From a checkpoint of a small transformer trained on Wikipedia: untied embeddings.
Each number is 128 + 24 x the weight over its row's rms, rounded and kept within 0 to 255. Layers, rows and columns count from 0. Numbers have three digits each. The size before them is the row's rms in percent of the matrix's.

# layer 7 attention output, 64x64, rms 0.204, rows 21-63, columns 0-63
092:190118137134080126135088162178109128116106144118151133163121153149154139143135171102107130152114145148134105128143110113100161159133105138113128106098124131152135134136080106119098122129141195
125:137152116107142156145126106106139125143176131123127098153116153124147158126148107123162106125135080179111141118089118132108117119086076128135114114116115152176152141106140130097108199105114130
102:129145147106138133126150149158117095125113117099192125136131110139113074084161106134144138107159166141151118123124087110141133096135137132117100138123145104086150081117139116081107124093082133
085:138120123111119134117112109149066138108185121152167106114172118132146047117116115143121126110131142142104117122120096113126114088118166169104144142092142126106098137118114101154096138108140133
104:137112122137118165112106170117122122136188125155157101138070123109113111155137123122104138081113147119156083121163133079094132124154138139127165153105124132150123133147104145136125156107078150
099:151174091129137187104121124129136100153095139175100125139096130100160110135100174132087174127140118144121138110129091103097136104148167106148123107102104130133136155140152147117140091134131111
093:130106148120119078085115136110157133162106139156143139099115154151156108137091147092116134149145126141129081174119109121134145131147148133150149146130152159147103137145120199140105140100133181
098:056158124132070120118131141159102121125128131110113108089141111098144137139118131150086178111111152075149127113102129134132150132165167136148182101130099137116104127130137110131127096145122134
080:128075147129089146094134166099147134155156128103151077172170117154117138143152157082150145131114125159136090093125091113128114112155131137110108136148154096131131118130115135126087105127160145
088:154130124129138145123149119117120127126126075140084074147153105133118144096127143147068115117139123127092153144104099129087113124116113148103122124121130156089155153138160142089192098150114150
096:128174152133128131135187116127088098163116085165123107148172144119132177136114115128103137115101140139125132137124121166133068122113116166135105101108151119117122134132107158137109114097073135
084:116163144114173137098145159156124130134115122103067125117144164161093128094102111156128125101152114159126156160168114135151139088138111118123127119093205113109139132118124118143112115114105123
108:139147121144134148089118102143107128147158146135152061120084096084100119114117106133102116168153148160106142137164103090133151136097134142144113136098085132141109138084100114126123153140108098
101:119132138125131122099151118139136140157136116131153098096100100112127124206090144150129097116133101079089144173156117117147159129122139120081118148136109117118120148172141147164153154119135167
098:101152102122122112109136120120128104150130079114130127123154137161124149109099119171137126132161079085096099141115154084152132122152123170131106110178116157102145120104105120112114126074095101
083:122125142112137111129143147114123134086120150111129120167123116096127181160118134126132142140159197160149094117089135124114088119102133174112160130119116139196128123106105150142093133139118164
150:163131160107151197102140140166143128123118099156092098133130111121124139143138111138128128135122073127143130131096126125126109120151166125155088165078139108135131153129070105102148153119153107
100:103146138146108157123184080153068143129157150143164139137109118116156138119104175101140117120151125129098132090127142146101129143149127151129178087117125122121135114126136141110149120164178159
090:132077085166110151141080096166121117172158146149146123146120137132111141118109154152117155137124146146115119147122159089103125145098137128093150114138067117143091152158112099127169127128134119
085:207161150142081098110100135116114134098083152131097118119112133109134124168161117144121141090085118096136113156136144128097121112100141144152138145127107110173151142123122109139147089127115139
108:113110147063133131079105153152126126117134113162140125083134156108076102104119133123112132140153143142136113122077106124132131142131152145108159174081127149147131102096143086129144120093118156
104:146170129120148156158098118062141117116119127111108165166109128116138086140119117127131124134081152099130160154122128118112078070124103147122139140127097121138152118169135129168126112108109090
089:103102156136107154116151132154100163118140161116168119156123112113134107160127145106128131149104157114115093179112101114108113105143117141112119136127124108120114159160126148147121117207068097
085:104146125155123133116160158125160112151115156106131106122155111083150105117176180144150105137133125097097121134173098127151142114145159132118087076121166139167126129143126149100160108152117107
097:128130105106167110121152127161122144135103132081100102119161104158132118110132084153113128136158120127089106123100174129118101116114156126102142135092176133065149125082146121125152149092125127
084:122123143126174095157121104121077131114078114132121131145097142148123129090095118128181176142156139131099087160156153118121151154136135147117142165132141144176119108108113089148128117097133128
102:126126082131148135128112139125172136169138162119133161140092132132138153130108118172129207104113150117121155144115096128136129086123087113119142152119182148153136122091142121135124093162134147
090:148176180109128148108086095133148118110109109129096161179145139142153122131101115154092121157151146123147136134089168108128132119073136106141110099119151109134108102093151113117132095119099128
099:117130130092110156098119107137132110137174155146150154108114164086093118136136107150136120119067178114156140103134113146132155118127119135150148157122130164141153121168110080127156084110158113
118:145086166173156119160116140122122091137129129128122140115087155114170089175141124093148148139090112112152113091137143136163118083105150130140127137126139149113110148176140137157081110140117125
096:115116113150142105124167155109109139082160139153110125145148141113174134185129101095140165149107126113121104118097161146106146137130135163104148125169112125099140105150128139125114145108128054
096:101106111131126132110150104124165107135156159101136109126144148126204112118105130104144100086134115127120119111167102079148122145111157121141129123110109160115097109114154180094162116132144089
133:094123159150095133137100105151118130142098081173129066130136152161123092150166136174125128116150138130137086158169103121120149117127150140094148108083144140104113119135124130110113149092119129
119:148122145153154110116148115138147133132151158097124102171145179133103129125134098122114106144082099140121102138103165066103162120091148125089086127114144137117131131130141143141130113179103090
098:092134137118156116117098104127116080156159164091148092079158124143109134110155153161144140163142163101105160121130111105125150114126132089100127156105167147121105151110147141101174112132131113
097:156154096120135106138121096198124080105156158124146103122081111126096126117080138124157138159150133122132129119124121104093147116104111104167170142147142112142130151124091104094119134154144150
098:107103138134167160145169114137115114115172180130143124088130135156164125118120135162114100159123107091111134116126112104141131097119131096089154164088116117119142148117109161194111136108139120
107:101145137137120152116095172110151120148147099118135121090122094156095151113134089106147141133128121129157125152145110153114141154116128084110176159071119150180089114112135122109133111095117091
095:097079113146132112139091127130148111074111127150188119125147135125121131095137075139123158109117096107128092116141156128078138149147121169102120138142154112109124130105154137162154167094127132
086:114179145077139127138089143138143174139160121171121098127114127115139129122192125130146159088093115160140135115109125129138104158115092120102168166104154106141152130133128139099128123103099117
088:154142149107151123127149138127097119141149104117154115130142098119119074079123127132081167115123151107111154133150158185103123162134152128137105140112084161128128103135141146151077175105121125
107:122156141129152128154109151138118123116126100143135147130134094117124093107048117106081110116115129141142164144148076167109116138124151167124147134140073123098146163136120120147129099118092096
098:120162171086131092135098137152172130152139113127157096133110112107153149133120122159093124119111163122146122146085116125128135136127125132056135108120145102136187141145166092112093133119127103